Weights of a small GPT-style language model, trained from scratch on English Wikipedia.
Architecture: RMSNorm before each block, learned positions, no biases in attention or MLP.
Training: a variant of Adam for these matrices, 215M tokens, 13141 steps.
Each number is 50 + 12 x the weight over its row's rms, rounded and kept within 0 to 99. Layers, rows and columns count from 0. The size before them is the row's rms in percent of the matrix's.

# layer 7 attention value, 64x192, rms 0.0957, rows 49-63, columns 96-191
082:48 62 32 52 36 33 40 69 73 37 47 48 31 60 51 57 42 56 68 60 53 50 61 70 57 50 36 53 26 50 18 44 45 34 38 40 51 39 51 36 41 83 42 44 34 46 47 71 48 51 57 40 53 49 53 41 56 70 58 44 59 26 39 39 40 55 64 40 62 29 65 35 39 46 69 70 44 51 71 40 64 38 47 49 32 56 45 72 32 46 50 49 60 51 64 58
106:52 35 51 61 60 40 46 35 46 59 76 58 42 51 53 38 53 54 31 55 45 54 46 44 46 57 44 55 72 41 30 45 42 59 41 59 48 40 70 47 44 38 39 38 65 37 27 64 43 45 44 45 57 73 49 52 58 44 55 52 45 43 63 76 54 58 45 46 62 56 38 58 63 30 47 37 49 60 52 54 40 48 63 23 67 47 46 42 41 46 47 62 45 41 51 39
113:55 52 42 38 59 58 57 53 30 45 51 39 43 64 36 60 33 52 53 58 44 49 44 51 51 69 62 36 55 37 58 54 34 39 44 55 32 30 25 60 43 47 58 58 59 44 22 36 16 42 54 42 43 45 39 51 38 29 57 44 56 29 41 48 44 66 72 47 52 55 05 43 35 41 28 36 40 48 53 43 44 48 55 33 59 51 51 57 48 48 44 36 53 45 56 43
094:34 55 31 51 61 49 52 25 54 54 43 36 43 67 44 57 39 51 59 59 64 58 62 54 72 67 41 57 51 53 64 48 55 39 36 60 63 30 47 51 64 60 49 61 33 51 38 58 37 37 40 50 49 29 66 61 64 30 48 41 52 31 46 42 52 56 38 41 49 47 38 48 21 47 56 50 56 32 63 34 41 55 74 41 40 34 46 63 49 58 52 42 62 46 34 48
095:50 47 46 60 50 63 44 29 36 61 43 35 44 49 56 57 54 50 54 56 54 75 59 47 49 72 44 48 19 57 78 50 53 56 27 71 41 60 32 56 53 52 68 60 57 47 46 46 44 39 51 69 54 49 46 55 39 50 39 38 53 37 58 45 38 25 43 47 26 45 65 57 41 40 52 71 64 32 49 38 50 53 45 24 43 44 56 53 50 35 56 35 51 55 46 76
101:41 49 75 41 56 44 47 53 34 50 43 62 56 46 40 47 63 43 58 46 65 52 56 47 45 44 53 57 71 36 31 44 47 57 64 50 71 70 45 35 28 37 53 69 42 50 64 64 72 42 50 52 53 50 42 49 60 44 56 68 39 59 68 71 55 63 34 33 65 36 34 49 37 36 36 64 57 58 21 69 60 59 69 67 58 43 50 48 45 58 47 73 60 62 63 48
100:44 43 39 53 55 42 57 34 37 61 51 45 34 44 31 48 37 62 33 41 59 47 49 51 67 49 42 40 38 29 50 43 37 39 46 51 66 72 39 57 46 44 55 41 67 38 53 59 29 55 37 54 50 44 63 53 66 55 55 49 52 51 32 60 41 51 45 46 50 35 19 42 32 43 53 40 43 47 43 55 49 57 24 60 49 45 46 62 46 50 51 56 66 62 69 56
103:57 46 44 57 44 47 64 38 50 46 10 43 51 53 61 31 52 13 58 29 55 62 71 59 62 48 37 38 52 63 53 56 66 38 68 44 39 32 68 34 63 44 47 53 53 42 51 43 56 53 42 50 54 38 57 53 61 38 54 64 31 28 23 51 37 49 44 50 61 50 68 81 59 45 67 50 57 68 62 53 51 57 41 51 65 49 51 28 58 53 51 58 59 51 40 29
095:50 49 46 58 51 55 49 46 52 55 36 42 47 46 56 30 32 36 50 53 72 54 60 49 58 45 58 66 44 48 35 66 38 60 37 44 53 37 54 49 60 55 54 47 61 48 21 42 60 68 76 52 54 59 57 49 61 45 35 32 54 48 64 45 43 44 63 55 62 37 36 66 67 42 43 33 44 55 60 44 63 55 65 62 60 74 46 43 56 48 62 58 55 70 59 52
093:47 53 40 26 50 44 33 63 57 47 41 51 46 52 47 43 50 56 12 56 43 59 36 43 57 43 37 52 40 46 49 49 72 35 45 52 60 83 41 42 59 60 60 59 37 57 52 58 37 51 42 53 41 43 57 50 59 48 30 50 48 28 43 37 44 71 64 60 37 56 34 54 29 43 53 58 43 45 61 55 55 42 59 58 42 41 48 66 41 42 56 36 51 81 46 63
108:49 44 62 45 46 57 30 56 61 47 63 56 53 65 34 43 41 33 68 49 29 52 54 49 56 46 47 50 47 65 13 57 64 45 54 30 42 67 49 41 51 53 46 28 43 41 47 89 67 53 35 39 64 60 56 43 68 61 24 51 63 47 49 62 44 36 61 53 61 25 60 55 55 43 55 51 51 53 35 64 49 44 32 68 65 35 48 51 35 54 69 27 46 58 48 64
105:48 45 54 54 55 45 60 33 76 45 58 74 49 50 41 54 60 33 48 57 58 46 55 43 61 33 45 59 36 34 48 54 73 58 66 48 56 65 42 51 72 58 68 40 55 70 51 45 35 58 40 45 35 40 52 55 58 40 58 34 57 45 53 50 31 61 44 66 65 68 32 56 72 65 17 32 34 55 53 45 59 70 49 60 52 67 45 51 32 64 48 55 46 45 38 64
105:63 41 60 53 42 57 68 49 31 60 68 68 56 53 68 42 52 45 44 46 43 36 35 62 48 58 59 64 49 62 44 41 71 36 40 52 47 45 54 49 49 54 41 34 72 46 69 46 57 45 51 49 55 72 19 50 71 52 53 52 53 37 32 56 64 56 57 69 37 53 82 52 61 69 67 54 78 64 40 82 52 55 45 58 59 56 50 52 35 33 53 64 41 44 50 44
096:50 50 45 39 62 34 64 63 45 51 35 51 61 64 53 53 56 56 30 43 81 65 46 35 45 62 37 56 63 53 72 53 80 50 59 54 50 78 55 51 45 63 54 69 29 51 51 76 63 27 51 57 42 50 55 57 56 24 63 82 38 39 30 55 66 45 34 61 64 46 42 69 29 65 51 36 49 59 44 54 54 49 51 60 46 48 51 64 62 51 55 65 59 52 60 25
105:56 57 69 50 51 57 16 66 44 43 64 49 69 45 62 58 56 59 79 21 49 43 58 57 46 63 83 45 77 54 52 50 47 53 48 53 50 43 45 51 64 58 52 62 70 40 42 52 66 71 51 38 58 45 44 42 41 24 46 36 58 77 57 28 58 66 58 51 53 74 59 39 64 46 53 63 70 41 47 56 55 47 48 67 51 33 54 42 41 56 56 62 51 62 39 53
# layer 7 attention output (transposed), 192x192, rms 0.092, rows 49-63,113-127,177-191, columns 96-191
097:70 47 53 56 65 53 60 66 28 84 42 54 48 57 49 59 59 42 39 60 44 30 31 43 56 51 39 56 52 49 67 65 43 52 56 40 54 79 44 46 33 43 57 51 80 53 46 42 46 38 49 53 51 48 48 44 75 31 42 37 41 54 51 29 38 55 46 47 59 49 38 62 22 52 49 20 42 56 40 55 53 54 45 59 49 59 57 43 46 74 56 75 24 58 44 45
115:30 63 35 48 41 70 49 41 37 65 20 35 43 45 37 39 54 63 73 67 65 35 45 66 54 48 33 56 34 55 73 53 37 45 40 43 42 43 55 47 60 57 80 52 27 70 45 35 54 56 43 35 47 40 57 59 47 39 50 39 60 52 61 44 50 28 42 50 20 57 55 59 43 39 51 44 60 54 54 48 36 59 64 48 56 46 53 42 36 48 60 25 35 58 57 59
126:39 71 48 55 42 41 38 47 65 57 45 74 65 55 60 55 37 60 53 52 51 43 56 61 53 30 33 52 35 51 34 51 65 55 62 46 53 66 69 50 63 71 67 32 60 71 42 52 77 49 44 36 52 66 55 57 57 53 35 46 33 72 42 42 58 53 51 37 39 64 64 71 61 69 66 56 49 41 37 63 53 67 57 84 57 50 49 58 41 46 65 31 35 54 56 67
108:71 53 42 64 59 37 41 69 59 48 65 61 59 52 54 64 41 49 49 41 13 17 43 45 59 49 51 51 32 39 21 60 53 65 54 55 63 56 40 48 45 65 40 59 75 59 77 42 52 53 51 50 34 79 47 44 61 44 51 57 53 78 38 37 37 68 54 56 62 63 51 49 74 59 59 57 47 57 31 60 70 56 64 78 39 47 49 60 60 49 49 53 30 49 45 79
108:42 57 57 65 57 42 46 49 57 51 69 58 64 40 50 61 57 53 31 48 33 37 41 47 51 53 39 53 60 63 24 42 45 52 71 47 53 40 48 52 43 62 48 37 29 42 63 47 53 53 61 36 31 59 48 55 52 65 61 57 57 57 44 49 56 74 38 61 63 42 47 36 74 61 54 67 25 47 39 67 56 35 44 62 60 61 41 60 55 45 47 68 57 40 43 33
107:52 52 37 29 47 54 56 27 38 54 27 30 28 49 45 42 57 33 59 49 51 52 44 57 47 45 42 64 40 49 69 76 54 56 42 48 66 38 54 56 61 46 60 33 59 44 55 47 53 61 51 44 50 41 54 66 49 54 47 28 55 40 60 60 51 26 43 68 40 50 65 47 50 55 45 54 59 47 57 48 49 48 55 39 35 64 37 41 66 35 46 32 60 51 52 49
102:54 62 30 68 52 54 41 48 61 42 57 54 61 55 57 57 42 58 75 54 41 21 68 50 68 50 40 60 53 49 17 67 48 60 43 38 64 49 59 59 65 56 73 46 63 62 36 42 61 55 55 40 39 68 64 65 58 59 29 40 60 52 63 31 55 42 54 58 41 63 47 62 78 42 51 58 73 49 68 40 51 54 70 52 38 57 45 40 41 31 68 43 41 41 45 60
111:33 51 57 51 55 49 46 83 56 42 80 58 51 48 52 55 47 54 44 71 39 42 57 32 60 40 60 54 54 46 48 49 51 73 56 50 75 76 22 55 38 45 55 46 30 46 67 60 31 54 69 45 64 64 44 55 45 65 40 39 42 58 56 47 67 72 48 56 55 52 52 69 38 37 39 54 39 32 41 49 55 47 39 49 29 49 53 61 43 49 52 70 25 57 22 54
095:63 48 50 48 41 55 29 64 54 41 52 64 75 35 65 39 42 67 48 65 57 43 53 49 51 43 53 70 53 53 45 36 41 58 53 58 49 82 15 58 44 44 55 45 57 56 51 45 59 49 48 54 62 43 24 56 52 49 41 52 27 69 33 44 67 42 56 37 61 52 45 64 33 59 61 42 44 54 46 52 48 57 45 60 45 41 61 61 40 64 44 52 39 45 37 48
095:57 41 52 61 55 51 46 65 52 60 46 49 45 56 57 58 52 51 50 64 23 36 47 63 56 64 74 46 45 31 35 56 49 65 45 65 43 59 57 53 37 67 36 49 81 46 40 54 61 62 27 35 36 58 40 56 48 26 53 54 63 71 61 34 65 36 47 47 76 23 56 26 63 52 48 56 63 46 45 39 48 61 40 41 59 48 57 45 36 43 46 58 60 47 64 55
118:57 50 37 52 54 56 47 48 04 56 43 33 49 36 62 42 55 68 49 52 65 27 61 51 58 63 60 38 47 52 71 58 44 39 60 65 59 59 40 59 30 69 40 50 39 55 44 40 55 54 60 56 57 26 45 69 63 50 60 50 53 52 63 51 63 44 43 52 48 52 39 43 48 43 54 23 58 68 63 46 42 34 38 36 56 48 47 49 61 41 45 62 62 35 57 41
116:48 45 49 47 45 57 49 62 39 54 51 27 41 49 65 67 56 68 56 75 58 55 32 49 70 62 53 48 47 29 46 49 55 51 59 35 27 48 45 44 42 54 56 54 53 42 42 50 20 68 49 62 75 56 37 59 44 51 42 50 52 61 36 58 76 61 56 51 60 46 40 47 60 31 71 60 59 33 67 65 42 71 73 29 57 13 41 49 35 40 69 38 54 50 61 36
105:17 51 42 61 54 65 58 50 55 37 42 40 47 52 41 29 57 38 49 45 63 67 57 34 49 59 64 47 63 47 47 49 39 51 53 55 57 61 47 39 31 64 43 58 33 39 45 64 49 58 37 41 44 33 48 45 36 52 54 51 61 33 74 68 67 44 11 48 69 54 40 55 23 44 44 53 44 47 43 21 53 44 48 19 43 20 51 62 52 60 52 45 43 45 63 42
101:23 46 44 53 63 38 43 48 55 37 55 63 36 49 56 62 49 50 50 46 24 32 31 64 52 32 80 50 43 40 39 40 55 73 38 67 53 36 44 41 55 72 57 45 62 36 78 51 65 79 35 39 31 68 42 50 37 50 39 49 57 51 50 43 44 37 49 59 56 27 68 40 58 48 57 67 51 62 31 44 57 63 43 43 46 40 50 55 30 44 38 52 42 47 46 58
117:55 45 41 52 46 41 71 25 53 50 27 60 48 57 46 40 38 40 38 45 63 77 45 41 46 54 39 46 60 48 61 61 46 35 53 60 53 52 56 55 45 43 37 49 38 39 42 46 54 47 49 66 44 20 55 38 41 60 77 56 42 36 45 57 42 43 27 48 35 47 53 47 36 65 57 40 49 57 54 48 54 43 42 62 54 65 52 62 99 64 33 36 50 49 44 38
080:60 67 42 46 73 40 59 76 55 76 60 47 46 33 42 63 59 62 49 74 46 32 31 52 61 58 32 42 48 67 45 54 70 55 59 48 61 62 53 39 45 72 59 35 69 52 36 44 50 55 64 38 37 38 44 57 63 24 39 67 61 65 61 32 59 47 42 40 42 17 41 49 56 52 41 48 64 62 39 74 48 52 50 48 49 57 49 53 48 61 37 73 26 53 37 44
092:28 44 38 63 55 75 51 42 27 48 33 44 33 54 66 37 53 65 69 47 70 32 26 59 51 47 38 42 35 48 41 53 46 37 28 45 40 45 64 33 60 49 85 39 43 68 51 37 52 55 40 43 54 66 66 55 46 59 35 32 43 43 55 26 45 40 40 51 67 48 53 60 51 50 44 40 71 48 52 36 47 61 71 51 56 47 47 44 21 42 50 34 17 44 61 53
113:43 40 38 59 57 39 47 46 56 50 45 54 60 38 54 42 31 69 73 46 58 46 38 66 37 55 34 60 35 58 40 48 61 54 31 49 73 62 43 40 54 74 71 40 54 43 35 50 72 44 50 46 35 42 74 58 64 56 59 48 48 63 52 28 56 60 35 40 61 44 64 63 60 69 61 41 57 63 24 69 32 55 58 70 43 39 44 37 46 56 55 42 35 49 70 49
107:33 63 37 63 76 51 40 70 55 40 48 45 67 40 55 63 32 65 47 47 50 36 62 46 68 69 51 43 21 45 37 50 63 46 74 52 66 68 47 40 38 88 51 45 64 51 60 43 53 65 47 44 21 65 47 60 73 41 56 49 53 59 47 25 50 44 52 48 63 29 46 40 90 62 44 43 64 63 35 64 34 58 49 67 45 45 49 58 69 40 56 58 40 51 53 61
086:49 62 50 54 51 48 44 37 55 52 45 54 55 40 52 57 44 24 47 41 56 47 29 40 50 79 51 44 37 72 12 57 45 44 70 64 56 77 60 61 22 77 50 55 49 28 47 34 55 49 44 32 41 52 44 56 59 75 71 41 59 41 42 51 53 63 42 57 62 54 49 50 59 54 48 53 34 56 34 49 47 49 39 51 52 60 54 69 52 51 53 50 54 63 60 48
107:45 56 48 41 42 56 43 23 37 47 48 66 43 62 65 36 72 17 24 47 42 46 59 41 58 31 55 48 63 21 77 69 44 53 61 45 49 32 58 51 55 32 40 33 67 58 72 51 49 49 43 44 61 59 38 60 34 45 32 37 32 40 57 52 44 37 50 80 56 53 54 39 47 46 48 53 54 18 64 48 64 46 46 49 51 60 51 67 49 38 46 58 56 53 38 45
101:24 73 31 60 64 82 37 33 62 55 63 43 61 53 42 55 47 50 45 53 42 35 68 42 47 54 49 21 39 52 38 52 33 47 49 57 55 54 53 43 60 51 39 41 46 64 52 44 49 67 58 25 42 73 69 55 51 53 35 32 50 37 53 40 50 37 58 59 47 54 34 57 77 39 51 71 57 46 47 38 50 63 49 47 42 46 55 65 39 34 50 59 45 56 35 43
096:48 56 46 58 55 57 46 61 45 53 67 72 55 37 76 51 50 66 58 63 42 47 80 43 48 57 59 45 38 51 49 43 38 47 75 70 54 68 40 64 48 52 57 41 41 72 75 34 47 50 60 43 49 67 54 70 52 88 40 26 44 52 60 54 47 53 51 42 45 44 62 66 48 39 46 43 34 43 51 49 78 50 46 51 45 40 47 58 35 36 53 58 33 53 34 76
099:44 54 51 46 61 61 45 53 49 39 56 36 67 40 45 44 50 62 37 59 66 49 72 37 52 54 42 62 32 44 42 48 62 61 60 34 42 81 32 39 61 59 54 25 52 53 43 49 51 37 49 33 60 64 41 64 71 54 44 49 38 72 37 44 56 35 25 55 55 39 48 66 47 53 54 33 65 43 20 73 46 57 63 26 50 48 52 49 46 52 60 53 60 45 33 44
088:50 58 49 56 52 35 45 79 63 72 47 31 48 74 43 53 40 54 47 48 32 43 28 58 36 53 71 37 60 73 55 52 58 48 56 63 57 45 47 34 37 46 57 52 74 36 43 48 57 67 38 44 34 67 40 27 53 16 59 61 49 73 38 39 57 49 42 36 67 45 32 31 62 52 41 81 52 49 47 42 51 58 37 46 59 46 58 55 65 33 51 50 50 53 51 37
096:61 41 46 46 51 33 43 65 65 61 52 42 39 55 44 70 55 77 62 46 53 36 27 51 51 71 77 47 45 39 41 72 61 44 58 52 59 63 48 33 63 78 51 32 67 37 58 61 74 44 74 53 55 40 53 54 44 46 40 49 41 53 42 59 64 51 30 41 60 37 62 50 69 48 59 63 58 71 37 57 42 63 53 38 40 68 35 41 61 35 53 85 45 43 53 46
096:49 58 41 42 62 53 50 41 37 53 61 21 49 39 58 48 48 64 52 59 54 53 50 55 54 60 72 23 44 36 51 54 37 51 64 17 23 61 64 41 44 62 49 55 32 51 59 52 35 66 52 54 60 56 44 61 54 51 65 30 39 52 42 57 52 64 51 48 42 59 37 49 43 36 53 53 26 33 45 55 54 59 48 23 53 17 28 47 39 47 63 33 87 53 44 36
106:39 38 61 51 45 51 72 41 54 52 45 38 41 71 50 37 59 42 51 57 50 62 41 47 30 57 76 66 74 63 45 59 45 52 28 45 46 45 55 49 49 40 59 61 56 20 38 47 60 45 49 53 31 60 50 45 43 49 54 45 64 48 68 61 53 61 22 44 70 63 53 49 13 27 56 62 42 59 55 21 57 50 68 26 51 43 45 49 61 37 45 28 34 54 60 38
090:45 40 40 43 51 34 56 66 50 39 51 66 47 65 71 56 55 37 56 30 41 36 38 71 25 52 88 43 55 66 62 43 51 56 53 71 64 37 46 40 39 62 70 51 76 30 72 45 64 68 17 49 35 52 31 36 49 38 35 46 47 42 48 48 48 54 48 72 62 45 59 32 46 48 56 67 33 37 40 40 59 56 29 40 54 34 54 53 38 47 48 59 41 44 52 50
093:64 36 54 45 43 26 64 36 46 35 35 72 35 39 60 41 57 42 41 69 57 75 48 33 62 49 65 72 59 43 40 66 76 62 36 41 41 48 47 51 53 54 46 37 48 32 31 45 48 27 48 73 35 40 36 57 42 68 76 66 47 39 54 58 63 52 31 63 66 47 59 44 42 49 74 45 54 57 54 53 44 58 72 57 50 63 61 47 77 52 49 61 53 47 43 63
088:50 64 48 42 59 45 41 44 30 62 45 37 66 37 50 57 61 22 47 40 50 47 59 48 40 57 59 43 66 61 50 51 12 52 42 42 53 48 41 48 46 53 45 51 45 64 53 34 47 58 47 57 54 36 35 29 44 47 52 56 39 53 67 80 39 67 43 60 37 39 57 63 39 52 55 54 33 56 39 49 55 24 30 63 59 56 46 43 58 59 34 59 31 49 32 26
111:30 46 30 58 40 53 50 62 72 30 55 27 51 44 43 50 45 54 50 31 41 50 30 43 61 62 37 79 29 47 51 62 85 55 73 62 42 54 54 68 45 63 51 40 66 53 62 57 83 39 38 40 46 56 51 48 51 34 33 44 58 60 50 45 72 41 76 55 74 60 38 43 57 58 42 39 53 54 48 75 61 57 51 60 27 64 64 51 45 43 47 47 59 49 80 55
093:45 42 47 40 58 39 48 67 37 45 49 41 56 49 59 50 72 46 60 46 52 38 35 36 39 48 38 34 49 42 55 57 32 68 50 55 60 64 48 47 58 54 48 34 51 58 58 47 48 53 42 56 51 51 51 58 54 55 32 68 45 47 35 39 36 43 44 66 73 43 39 55 63 67 77 38 49 38 31 82 41 56 43 61 39 32 38 67 67 34 63 76 37 43 39 54
076:33 50 47 46 53 46 57 45 34 67 32 53 77 60 53 55 40 50 40 67 64 35 60 38 48 53 41 35 67 45 45 49 28 64 44 60 53 49 43 30 38 63 57 52 64 56 48 45 50 46 67 30 71 55 56 30 49 50 23 47 41 50 36 48 29 45 41 72 52 39 44 52 72 46 64 60 40 54 58 60 40 29 38 71 73 50 41 58 54 47 55 64 25 40 54 49
094:53 52 49 63 50 55 48 47 60 57 43 49 65 46 60 75 45 53 47 41 74 30 53 48 61 46 40 52 67 55 57 42 31 55 79 69 52 49 35 37 37 45 38 48 68 47 46 39 55 52 53 27 65 45 69 61 43 54 59 56 44 63 28 36 41 31 45 62 36 34 50 56 55 62 46 57 59 56 51 64 52 44 31 49 60 66 43 44 54 70 50 54 44 38 51 37
077:26 58 46 55 43 43 50 54 62 40 66 55 20 68 41 50 40 63 53 50 36 58 43 53 53 51 43 59 28 57 44 58 79 42 55 55 41 37 74 48 51 38 36 29 54 40 50 74 63 46 51 42 33 60 53 66 61 49 59 56 59 51 61 39 67 48 61 28 46 64 61 43 56 60 50 43 54 44 57 28 53 54 57 21 47 47 41 47 54 32 64 35 68 39 45 57
092:30 48 48 23 55 37 52 55 56 77 27 53 55 61 39 60 56 48 49 30 62 65 40 46 33 52 47 52 60 70 64 64 41 55 70 69 36 40 56 50 45 38 38 50 75 51 54 43 47 46 57 61 42 45 66 50 51 44 56 50 37 45 46 36 50 56 52 54 68 53 34 78 49 80 50 44 58 50 38 63 62 52 35 65 36 64 67 57 62 33 45 52 44 61 63 37
102:60 52 61 62 61 61 32 45 37 64 59 62 42 58 49 33 23 70 32 71 47 73 54 51 33 37 66 71 35 41 45 50 48 34 48 49 47 53 38 51 44 57 40 55 22 72 44 41 48 40 52 67 38 46 51 54 43 60 62 33 59 59 56 43 60 53 54 42 39 38 62 24 40 42 45 38 51 42 57 38 54 51 57 33 37 48 46 50 14 55 57 40 62 48 50 69
100:55 52 78 44 38 44 53 58 49 51 53 53 54 51 38 25 51 49 24 53 26 37 47 51 34 61 57 55 64 48 23 37 64 59 55 54 42 38 46 41 52 72 53 37 36 51 59 45 41 35 45 47 32 40 25 31 53 45 59 60 60 61 38 33 36 52 42 69 48 46 41 37 39 48 44 45 71 33 33 76 32 53 53 26 36 57 53 74 51 70 51 49 48 50 48 45
097:46 43 69 36 55 41 63 38 50 77 47 52 44 68 36 50 70 33 67 43 50 49 36 62 42 46 37 54 48 64 68 51 05 56 48 37 37 34 40 45 36 32 52 61 59 63 45 54 36 39 59 44 65 46 45 51 33 46 73 55 24 59 44 56 27 56 28 45 28 68 59 60 47 58 58 51 24 60 46 43 70 41 41 51 65 57 48 53 58 49 31 26 32 43 50 54
098:48 40 52 52 59 42 59 52 47 61 48 58 51 44 43 43 40 43 42 48 61 44 52 57 59 53 44 62 44 53 44 46 28 38 53 69 66 34 55 47 47 63 55 59 50 65 60 36 39 62 72 31 64 46 29 49 41 62 73 41 50 51 62 46 54 69 53 24 39 64 66 67 50 63 10 48 37 51 40 48 44 32 59 38 33 53 57 42 66 68 43 40 52 48 53 33
098:34 27 44 43 42 56 54 45 52 45 44 38 42 37 38 51 47 52 61 54 52 61 55 50 36 73 46 43 34 43 58 45 40 49 40 44 33 11 31 67 49 32 38 56 57 60 37 50 60 45 46 43 65 51 48 61 42 69 72 56 26 46 63 31 61 39 49 30 70 51 32 55 33 57 56 41 63 36 37 67 56 33 41 57 44 28 44 50 54 44 61 39 67 37 62 35
095:44 64 54 52 48 67 41 38 62 34 47 48 40 34 59 68 19 50 53 63 36 71 63 51 58 30 52 49 28 32 50 48 64 51 43 57 33 37 66 53 47 41 53 59 18 66 35 72 51 42 51 43 53 53 62 46 44 74 49 31 66 60 62 39 66 45 63 26 51 49 60 39 28 35 28 27 57 43 60 44 51 42 81 29 35 51 59 55 42 61 43 34 61 57 64 46
099:16 43 51 51 49 49 51 49 51 54 46 57 18 56 34 43 35 63 50 62 52 59 51 69 32 59 63 48 28 49 43 34 37 50 61 31 30 39 54 47 52 53 50 47 35 55 46 50 19 49 74 44 58 65 43 59 56 84 52 20 40 55 68 36 41 59 54 33 26 50 46 53 59 42 45 54 49 36 58 30 56 52 69 30 46 55 31 32 44 33 49 35 63 44 43 55
094:63 57 55 58 50 38 61 56 38 45 63 46 29 39 54 48 47 44 52 68 36 47 60 44 40 47 52 49 35 52 50 45 49 55 38 40 56 52 24 63 48 49 36 26 19 53 26 62 58 40 39 50 34 49 49 49 72 61 49 63 55 37 55 44 51 41 52 35 44 34 45 22 48 56 56 43 55 55 55 47 44 74 72 35 55 56 52 60 45 60 56 82 44 42 50 63
# layer 7 MLP up, 384x192, rms 0.0748, rows 0-6, columns 96-191
092:48 53 46 65 62 56 44 35 49 52 46 61 45 49 54 67 49 53 41 54 29 55 59 28 57 50 37 61 50 43 39 61 53 42 57 58 47 67 46 56 56 55 49 50 42 62 59 38 43 30 57 54 06 63 80 49 67 68 43 54 48 44 34 45 22 63 42 37 53 52 56 73 47 72 44 40 58 68 36 69 47 51 61 65 43 51 48 61 79 57 50 43 52 28 49 60
098:57 52 47 38 46 43 63 50 38 54 68 32 56 83 54 46 55 48 32 49 37 51 62 48 49 20 45 40 37 59 54 50 58 39 46 47 37 40 47 44 59 27 51 30 57 42 61 49 45 60 53 73 64 64 60 62 49 54 52 49 37 63 43 44 59 39 50 36 39 52 42 34 59 61 46 58 45 38 64 67 39 57 58 62 49 61 59 42 71 40 49 49 85 44 56 63
103:55 53 51 55 56 53 16 46 66 39 63 53 62 47 42 56 50 54 42 47 64 49 62 57 29 33 48 53 54 46 43 48 49 50 44 55 51 60 28 49 83 58 69 44 43 60 57 43 72 50 52 38 51 46 61 58 60 54 25 38 53 56 75 38 56 51 59 64 55 46 54 42 46 31 44 43 45 53 70 32 44 63 72 41 51 29 54 47 46 50 55 21 53 68 55 50
104:59 59 37 48 47 34 24 36 61 55 81 75 49 53 54 54 35 54 30 46 50 54 46 42 43 28 41 72 65 53 48 50 65 47 52 49 61 69 53 30 75 62 48 33 45 47 43 43 50 53 54 49 58 53 48 46 88 63 47 39 52 52 37 60 35 68 75 81 69 54 69 55 52 61 56 46 42 50 38 63 42 68 33 66 50 49 46 70 58 51 47 40 41 59 45 41
105:47 46 70 59 39 61 73 55 24 60 60 18 58 58 35 62 43 47 71 54 56 57 74 30 48 42 27 62 57 32 59 52 61 54 53 44 59 43 41 39 48 42 77 54 58 53 59 63 40 54 51 68 54 37 52 51 65 63 46 52 35 58 49 60 35 53 64 50 54 59 65 42 35 59 19 62 35 40 60 51 47 67 57 55 32 58 58 53 61 43 44 38 59 37 54 41
076:59 51 35 31 57 55 49 59 44 57 36 87 44 52 67 33 49 52 53 42 41 49 32 49 36 71 43 54 40 49 50 63 75 42 41 61 64 57 62 51 71 56 49 43 59 46 37 60 64 54 47 47 61 45 45 39 57 40 35 51 30 40 62 45 44 27 53 53 58 38 54 76 40 47 52 35 73 48 53 57 55 50 42 50 47 55 64 45 46 53 56 72 45 39 50 46
081:44 44 53 50 49 60 48 23 39 76 53 49 44 70 36 70 57 57 53 48 85 47 57 38 62 59 61 44 44 31 53 72 33 44 47 57 69 83 43 35 58 40 46 60 57 37 41 43 44 46 48 59 55 34 50 38 60 60 54 44 44 47 39 59 46 48 43 16 43 33 54 59 57 50 34 58 57 47 68 17 39 53 44 48 40 61 46 38 50 39 53 39 56 35 57 49
# layer 7 MLP down (transposed), 384x192, rms 0.104, rows 0-5, columns 96-191
086:67 46 54 60 51 61 41 49 34 54 47 51 69 57 52 28 53 42 47 60 68 45 56 49 47 56 68 52 41 34 56 51 38 51 39 46 49 24 51 42 25 49 39 50 55 53 61 44 55 73 42 56 65 37 24 42 54 32 60 66 53 63 57 41 70 44 36 54 46 55 64 31 47 54 37 47 40 60 31 45 54 46 59 25 57 43 65 53 39 33 42 46 55 49 57 42
102:49 50 42 57 55 58 09 47 65 37 45 42 44 26 37 37 71 61 65 53 51 55 73 69 46 64 39 30 77 57 29 41 25 40 45 49 65 42 54 74 44 56 67 50 40 44 43 56 54 47 54 39 47 32 45 26 56 48 60 47 46 51 78 67 53 65 47 51 55 47 56 42 29 49 54 53 56 46 48 35 47 41 46 49 54 35 46 43 41 68 54 58 42 25 44 50
093:46 52 49 62 40 60 62 65 56 42 49 65 58 45 62 38 40 47 83 45 61 57 38 34 36 64 39 58 33 38 42 47 46 48 55 45 50 28 48 59 39 40 36 49 57 55 32 60 30 63 46 43 50 42 34 40 42 59 81 63 54 50 52 49 64 53 60 51 22 61 46 66 58 45 57 49 50 57 52 40 51 45 42 53 55 46 80 58 62 36 41 63 49 37 40 36
108:29 45 55 57 54 62 56 33 49 30 43 57 67 49 69 49 65 60 60 52 41 58 67 54 43 66 60 27 33 49 61 41 48 50 53 42 47 30 29 66 56 61 53 45 55 51 51 48 46 50 52 52 37 38 53 48 13 51 64 62 38 50 67 38 49 40 26 25 35 56 51 32 68 59 56 55 59 57 61 27 55 54 57 52 45 56 69 32 49 56 45 63 66 51 55 41
097:42 63 31 42 58 41 31 33 49 25 39 54 54 49 73 42 57 55 53 54 72 62 42 55 47 58 52 33 62 52 17 57 40 59 75 41 55 41 41 39 47 22 60 68 44 50 45 53 48 48 55 31 50 55 39 40 33 36 53 69 56 60 52 64 71 54 40 60 61 30 59 65 41 42 70 47 41 74 55 70 40 39 58 55 64 47 71 64 39 48 64 48 52 65 46 62
092:53 62 74 23 53 49 31 57 47 59 34 33 32 49 50 50 57 47 53 66 53 45 26 38 61 52 55 59 69 50 72 63 47 71 47 42 19 46 48 51 47 40 70 60 65 44 63 34 41 48 46 53 70 62 40 46 64 42 50 49 34 60 53 68 49 42 42 66 52 59 25 47 56 44 52 36 58 39 46 44 58 42 73 38 47 53 61 86 40 53 49 59 52 50 40 53